From a checkpoint of a small transformer trained on Wikipedia: no biases in attention or MLP, 6630 steps.
Each number is 128 + 24 x the weight over its row's rms, rounded and kept within 0 to 255. Layers, rows and columns count from 0. Numbers have three digits each. The size before them is the row's rms in percent of the matrix's.

# layer 7 attention query, 384x256, rms 0.219, rows 60-63, columns 0-127
105:108144122121125174146081079152126119136155130128122167130126182103132085092117144100103130100142133150136140150095135144160166090093096144105129166132153113136136150145112092180102126082114135152124137133110139118106098115112144156164111126125151119139120146105110130117156071093201122105147112124147136144117117113137131128151109104120140115126121095120126163143136122127123105140122
103:180106119112154169115164109163118144107099123125134082117143129111123142116126132107135144159138127102101137141082135152119093121112142170110116134104155124134076138160126116123133097110092126112180099153154115094121144142125118125165165127125085116139139123126153102143106109109148112123108137143158127132098137095111142085038123140156099128110104123138124131122152133119159027106163
105:123164148143079121129136099146102119130167097149124090184171152096137121168103106129100142130120151163112137140161151124129128102087159149129121158120150164115122151128133180141132144120119167089137100140128058158115100120123153119114119125125117125124099116156142130100143132141158159167147112112147156101157129102125146163134133185143136095103125141157139098144134103118105106156135
103:135165154116122124075135174146115126131148127146150117167151128103104112117105112141113145103128087124086086125108133159145115123186128150093127119134102152143154122160170094121116134101102061122135118137075114122108116089097154124119111137123161148100114125118129106151165114127137127141115099125141125133134140161179067117134149117109139115124117137137113133137082082145108177082143
# layer 7 attention key, 384x256, rms 0.225, rows 60-63, columns 0-127
103:126117127121144155137126081145119120105136133137125141156083155152172122134127140171118069120119114126143099160139125126086086086120118166129156162124151107131143119141126118178101143123154111121115114123117095132097079107135127107114167110131164098143121113165133121104196088136139132160169078098134145084134170129108160141143094137130145134081093108116109126136164138123134125128146
107:129141138151137156075132058153133145137098137093146110137145121145154128139113120119078095143111166128121162136136158128160094103090119127100115130083140074127105169149110152157159118128138122179086137097112163167136117108126153144128181166152106148122126153106173086122155122129113092138153152129134170098121136147140144130122131128106140097123088133168163117103135087158147098144124
105:127134134110102178115123113167095150140091145119100104187139125121115120148153113136115150124116137209109145133151136147142121135107125154110108198107154129128100151113114134132127132093137112134133069087120107135122098124146095119129101153131135123135108143127150126103155117095130130197149128119168109122108161135073112119150127114105120093089155166160132139127097095099119104100125
111:094166094179146189102107155105140125116185138090099128132094157128131101117185129105141132149171130144078121146135159132128092159112124148098133144145110074163113108157148137096124122116120152114154095140097104137116117102127133103100152089093169106104088140149122142145160154105110140105145123134147089097151097148127153115147098105117106143099145139141135156146111145122137138109128
# layer 7 attention value, 384x256, rms 0.245, rows 0-21, columns 0-127
088:151100214072150163163091137119142147156121110089130080080126149154129127105103118150110118104101117164138116195124181126115134124102123127128147153151147137169145107122076140079133160152108117134147130137163128111110092093125138137130164169201135112136127148108090157124118124106163116150112136121112108107122136116137150113148116153112167071123094111116157093105140070154112159114146
095:148122098088133106109129113118147092125094149128145120082106134104107139099172109137142120143098163155140142114142169100111141147151099141141165113171139127116114128106151051132151105140152108125124130111151072116146109083088084099083087136194128093105132180123102126107135154111090149134124133073153111138115126111100125148116115142091160122153115089093150102162120136153147137149125
090:156097095157126081107098127125154127094134130133153118129122150162165133150096125162133087138148112165117160136130138112172120148102153107157130118117130155122109122103104091119166152174171141149136147102160137137069149115113146119148138137104127178139111139151099156082172147156100126103138121151113093110163129154130142114119108146139106149101188140156115120092115093150148104125152
092:128135145143055118147079150132134137132139124138136145107120132119112115120144155126123132126133160142117091108141147100085091085137131182130140102153119100120121147151162207076124145130143125071144145094095138157131092102158136170156129127122125100139112135129102139091129134102097075157119112143069125166149098139149152094153090143113130166099126087124082124142155117103148125131143
086:134102131129125153124144167101133155175094122105162130150125084139135138154125126137086151124111127169137162168105193157127140138146128129105116115127135097096131140131098141091150144138106103159151107108149098124144143115203119153147153122145121163130130065141150155100145118154099179125147171117122091143120120141115125151069123118141122117112159108142129102087118154116156157143137
090:105126129152188113165108149131153103140106126109101182147144127191143140164134113093126146146143121119107139131148102137142126115163086143112125133109117169131116115134173122105111124138128082160154101125095124133143106148152151142135119126144115133129136136092133128095123124122166114142085121161093125112134122136099142117117095146115145092115078082133155152117106150108158132115128
096:150114101182125122136131140134074102140103123131181128134075120144102153078113143087137087127100174165177171105148145172100139116157121132112128133156125148112158139142138122111136113148146127102138144149170099110129155121138148139133103117110107122118094112147117160134088128183116157088148099167128120147129144157121116133100106137103143165106115180120150119128051112132154166120109
089:145131139133141134131143139163171146136125073152116118109127143138131110112144074109147133116110150065151169118155143128136167107108142152105121116133155088165139148136094149162104146089135132153164084085128090126158160085083123151149157140121088159113130133142131131108114122143110111146108125098093189140158126129144088135120053168127162177096148114111095096136170185111147116162144
094:124114112106142159147148119145139130135136133090116171115114110071065130120125090165142117147130096132125152142137183100167119120123132138100155080138147167115102167146144172087172116099155120121114106137100102130119138152137098136125122120115165138126124117176115111090144135141148135101110108149110146119134084144143198091158169077166156110119139149121136158163138119145160133162119
095:109094104090105155110114095127100119171190072136123100129133130149163141115150129107132137137124098127114111172126120114141080124113150161108115086151136101072159088106161155126106183117097124125130101092135159106137124161135099134105107134150157077079135139162149141130110145137122119166155109127154136130103170157108116076129117111111146111150160129129129178119126115140145098152139
094:126105116127104125120150112123106148090146141112152161110144118149138107104141125123127105140140144125092143116101159139141117164115116121099170160157154169118136109137122172112097137116140114101072133121132122130165116165119134154167141124154118084153107155112133125120138132154077130130110115124128126110116147160111127124104183173129118079117115135112097153122100108079082112113083
083:102126147114151089077180132140108105165139148155125135150115141137116129163147129115144089141149093128111095147108142131149103123089118158150136073169111152121114138151138120138129117113130150113124106162143093091120112121148126103141102141129119118091111168119108144124202175103140152146134138170139105137089143117167117123097119125108065114145111083109171139147113133124095146128110
093:153102084130157133126134164118148120150104121132142110144153100121138104117081123142134155165087103149134148123109175084112125098144142133143095153124137115144124172148104126092111115157108177120118111106120077138133140095162151142132089120184121099115129118151113139132120143163166116150138099134139180099137098146124106152128119137109121118137129166114140129153149140161081153179152
093:125096154089146105171135139115165109135126102135155108159132177109137126145090150152149110104131126099106106136143110112092114119110096099129093112152096130124135147128111126183129143158126123123068114086103133169115115153152130141084195117122089118105117121120150144145142151128140127127123142149148155150104127122134124115104139130158161151119162133117094118150139096172078134131158
086:129147143168145139098136113135149140140152090118107100068141103120095137132109104103110142140113091098124059143150175145151117073117123106061140115097107108148114127119139140149098128128135100098116088137126123093153142154106124112119125105150125095155116141157121167113130168141139128155152127105094087137122160111106133087138076132178127145088135109119126088090151139113120109094147
087:134139124146089119130087117125160093113149108143126148158131109139141153113107147091132129117120161111126136119121138154132157168151184103156106116166146088154118095140132155143157114080113111117163113170153135160157143116143087125169159158174108141119106132175146125151093111133154111126120165153092140082120131149180134136150100098147105097119131119133072072126106128124104123117115
091:143098133109106114159132089153159120148076203130123111137162152138110153128073178125150164099159103148112162117179095164154164124148088147114087116098153130110123106087131142123103083144137120131139107094140116139106105159132146147144153142135147159144130129064162141120126127122105095122086111127139104137141129179100135090138130118132108141139112104128160123133122115131111131135094
084:140138116119132143103096150130159113127105112118122104135128117164135124133124143109153105146129082108135116196109114125152170109145161138133165122139124126120116165153140142129142158149118106139158114160128109121171168138124146113177150134131126136092113165106121178132162116108116146139128141110129132146160101149145120079118110142149102115108142100110109148160111131130140087130103
089:117132114091175179128087123102150130123138141146101132133140122110106152150124120142101155137166162071148102135125161156058116083117150101138134134115170079113142135111183138169133121120144161133123106146164140151129159115139184130096146136121123097140117145105127105130139149109125135127100099143129120147129142121104099124160162143132120147103167136074106160099126137133169140136112
094:152086148121137176146107112129131127171140158118100123137167148138157095109132096107140119122139124086115119065178118117171144100089125117138098078134122121104105148138154142174092176154114141128182116132123146101131128088137082151163114148133120118103138108147143105144116101139121141124176149062146116142138143110128139119116107127129141120107114142131145083101115080110135163111129
087:157135131145146122142148147146104109152141133127109153126106130113110163101179133116132110110148123098129130132137152076098159164135135121116152150144125089129173152152110098120100156151156130156081101158123097145134146115141119082091099147123176149094140147142080114164122123162109126111140130140144109110143128131138156177152122091114095124150102174082106094143184144136118096142145
086:099105157138095177141121106152148140129165113145132113093164098135121153123141119138140102082119135120114116145139140108165144150153154166137117124117141107131087159107107157118165127123133112137141121162100177096122169145096146122157157120128131126108141134163075090145118156117097146154164165140102142169136125165151090137109121094126154143194140166135123163105181108141100159152078
# layer 7 attention output (transposed), 384x256, rms 0.223, rows 0-20, columns 0-127
096:097152131143134118092161103165149124130160139112127125110070104110150083118092090140110150167104165122142147074149101089103144122149159172138153117106086144164102113145124086129084094202142133070094102099120140111150139118101088127118117109151113132121127132133116158127121107185118119156171106088123142133152165089045140171147112119130156156123110137145120132180089088124097131115114
100:157119155105126130123131106140093156130174136139124088118133125134067121140095109147139114102072111164110080113113117141092116147130147127164094137135105159135147126149143100152099136128137120122122144113123166143136136136137148106114181105131124125081107115131164153062100138120145152135156101103124176148125162132153144128121125101108123144124154122127126136084110146154132120127176
094:105125096124104133099131160119094124149158138100154102089165128119108122078140113126128167124120130125100135121151117111126132123156149141122135111103097130126138122115116112088112119101123108102130162135139105106115085112123150098147125150099124111096147135136112088193087117143133101140154122128132159095151113104129169099084131141139074114101114146112119122114147120123127132111165
095:137142136123110152123130120169130144104121130089141201130143113154125140128105164126151073121147164081143104133113115139095175144132094152078143152112137132139085143127118146100123180137131112158113175137124112174131090148114111116154137117082091104144160154155138159082133135102152110118161137127107114107137176117130162129108160112155141107177083138107145100167142112109136124153120
096:115109117093133076140155124065088140104182131128097128147147172130142111127111138141116114121094105156111090117105135146146133120152140139135137141097118170149144087142092114085092086130137144165128116178111116086094130096126140142171104128128113108188152133133109141102134139100138133134126122138167135141098118147080125112062124124124166133092145117092102147118095130100111141125121
094:122143131119098157121120137080140145106116144120180116132084113156122129162127159107126138120113118148133127134142107099079119143145152136112101143113141151112138132137149105112124098134132163124106079097148139094162144126149131116118134100118153138151160130117139148067124167114134155086187136127146099118088115132119132151081133125114134165144107140133119139118124095089137141162124
103:103106111110125154152133095050139110125132138121114090131141119094142107132118121149123189093138111155105119140110185168157080113117131164117137104113140138101089150104119164138113130090137147175124109101168154135124140143136093120096122113145104159163160124134157102121213118144135091145159096121157139120121116094116103133150123107155103129137146116122128148118188088097171096140147
100:155148109083119129121126126213110144105100144105101108097140170129110153141101162143143083108138139132133128131127160104102149073162122128102150128114153115093100100133132119124095132142111126143119138136117085155095101141153134102120088131121134148130122142144122106121069108108150103145152119197157121150153133145139085106153106095120157171125132138134146152133132109175126192120151
097:148120113108161143124126104115132113138126095163117121096083144140105151115110135110130109153111140136146114145121137123101154125124133103112136138137069124141150137111094142174141125110137099086120120123077139127180153126137142099141158119134098144139128120120140138155118107165149135141137158108116082144116128117102100134133072137154127151078124126107080086157119149120156068130151
101:147092122100102126114147157165154143124128137085116111121146102107093117150128133156123133113113118079132151117162127140124139174149132118134176150140161099141132123154088131127142132173165117102121120164111091112140089145123142157113088125154115139158154132147067161114078115106145123154151167130136068197112093130154113108096149135157108110120128173138115105152119103143119109121129
101:124148158106141124130134120081112132133123105147112158126114132152146102155114150138102140115155111128121122166149120095140113174119118142112112134074147135153156114169123119138135097196127106106138126154122117124128124135162128152136136099122112137108148178137142155097140135135149126069151146142101178123121123113124120140103113098122155147072150120139154144109130111190145164117094
089:134125175100153088127126107107142143108107137108168156163122087123167157127137133127126151131091141185155154110117121133124104162148123166126078120121144150147100092089114120102090172128143145105134161121151103111123134199090123149113124134096146113124121167145108143139088097137149139136036146092139075136140129154128109137108124130119109151171165128146089095139147161140149120103111
095:114084109132130123156148111142116150118095106175124127091124158093085121119114140158137176093120133101141100146106125083189120096138139109122103094133081132128095111125154087134151145159141140117135102104133096139170134114127161091133101133152138113169083162159138133134126140122122125079163117144158128147120189105107151145173126125121132110171171115130095125127133147104150097173164
100:160138101117154135098098153125147126113112144137176139105154105150104111136163103162144150117180135113141179117117142087140180167103103136163073132120107112120142077107122104160107115112091115117113137141130124126138131117122140188179116113113090104166093117142126088132109074097118146132108113136155126121164128110160126123140139162104143105163127104176110140095111122113099099126084
091:136133118097134130126113153155090153102107143142105129175107137101095138153116107106119111117142145098129177112129097132127145049140148149147068130195160111130136124154141121120133104115112108157151128138135120092132122102146140137101157156116096149130154121127152118145125134107116166132110124078129108177133103118138085153107148129107151161140142091092129139123094135142116146150132
093:117118162075142139127129139149151127142124154127108116123089096100174184110134130135155153059138128129159128092126128101132106141128090165104166154124143148124137151106102123127138163114144123141093154104075108159115148145122124129122149120146105144081156136104120080108127135107111144141141081141166132095141139124120187129101150105114087156116077148135117143149129137165143123089080
098:110130120128154160087137130078142120143089105141088131102122124132098122156135097074115090108117154167095131133092132115124168116081118133154122145134141154124168132143109115101146151117104094167129129145135150133104131107089136145139115099115154131122108140099122125118157084130097132171157099143130107089109105109145107196117115134146109124133154181099116096124140111147138160105133
095:159145112095122143130111142115119121161139146125101139116103133092108099136142115115141107129130127197135173111106136109121105134129108174123117117126156086115139160115147145157089129175113110144123103165127112072130119170162141120139125127084157144143135157100121135126115181083142117132154133115153092130136145111171164082156115093098172153146110153134108098146125124144088119162136
096:119113123173085130115157059090088133128117108134139128157079111116130112111119159135155142181162126164090086172091120152130165115127136145114112137158128103148145126088098131099119146137084105150110147137116125112117102124106116124099143092156155146147113138102151166163153125085116103148191134113145109171136134148164156167125126104134127135188136133161152167134136122154167068115140
099:165122115081128156085149115120108100122144173159107089100143097152140127123087115153115127087155132089099172126145179087127128143158085091095121135104143115144088119108149124099122095134132110117101111123106132192118128117138125112134107127144115133096126140138149157150134098164177132087118083102130091138118114095128146114145144093119136166120125132083110118107143101130129183119133
092:137152144110162138121112119055119117143120123162113106147159128089104146152092126146203104151122102154164090126139128129132097121144126161140111127145150132111132159116119120158104106126109126155150131123112133149108114104105131136117126112112129102078108151113089091116139139155099139100114144134129110175147193142089099092098143143122109126115120133146090132121084155130140091127125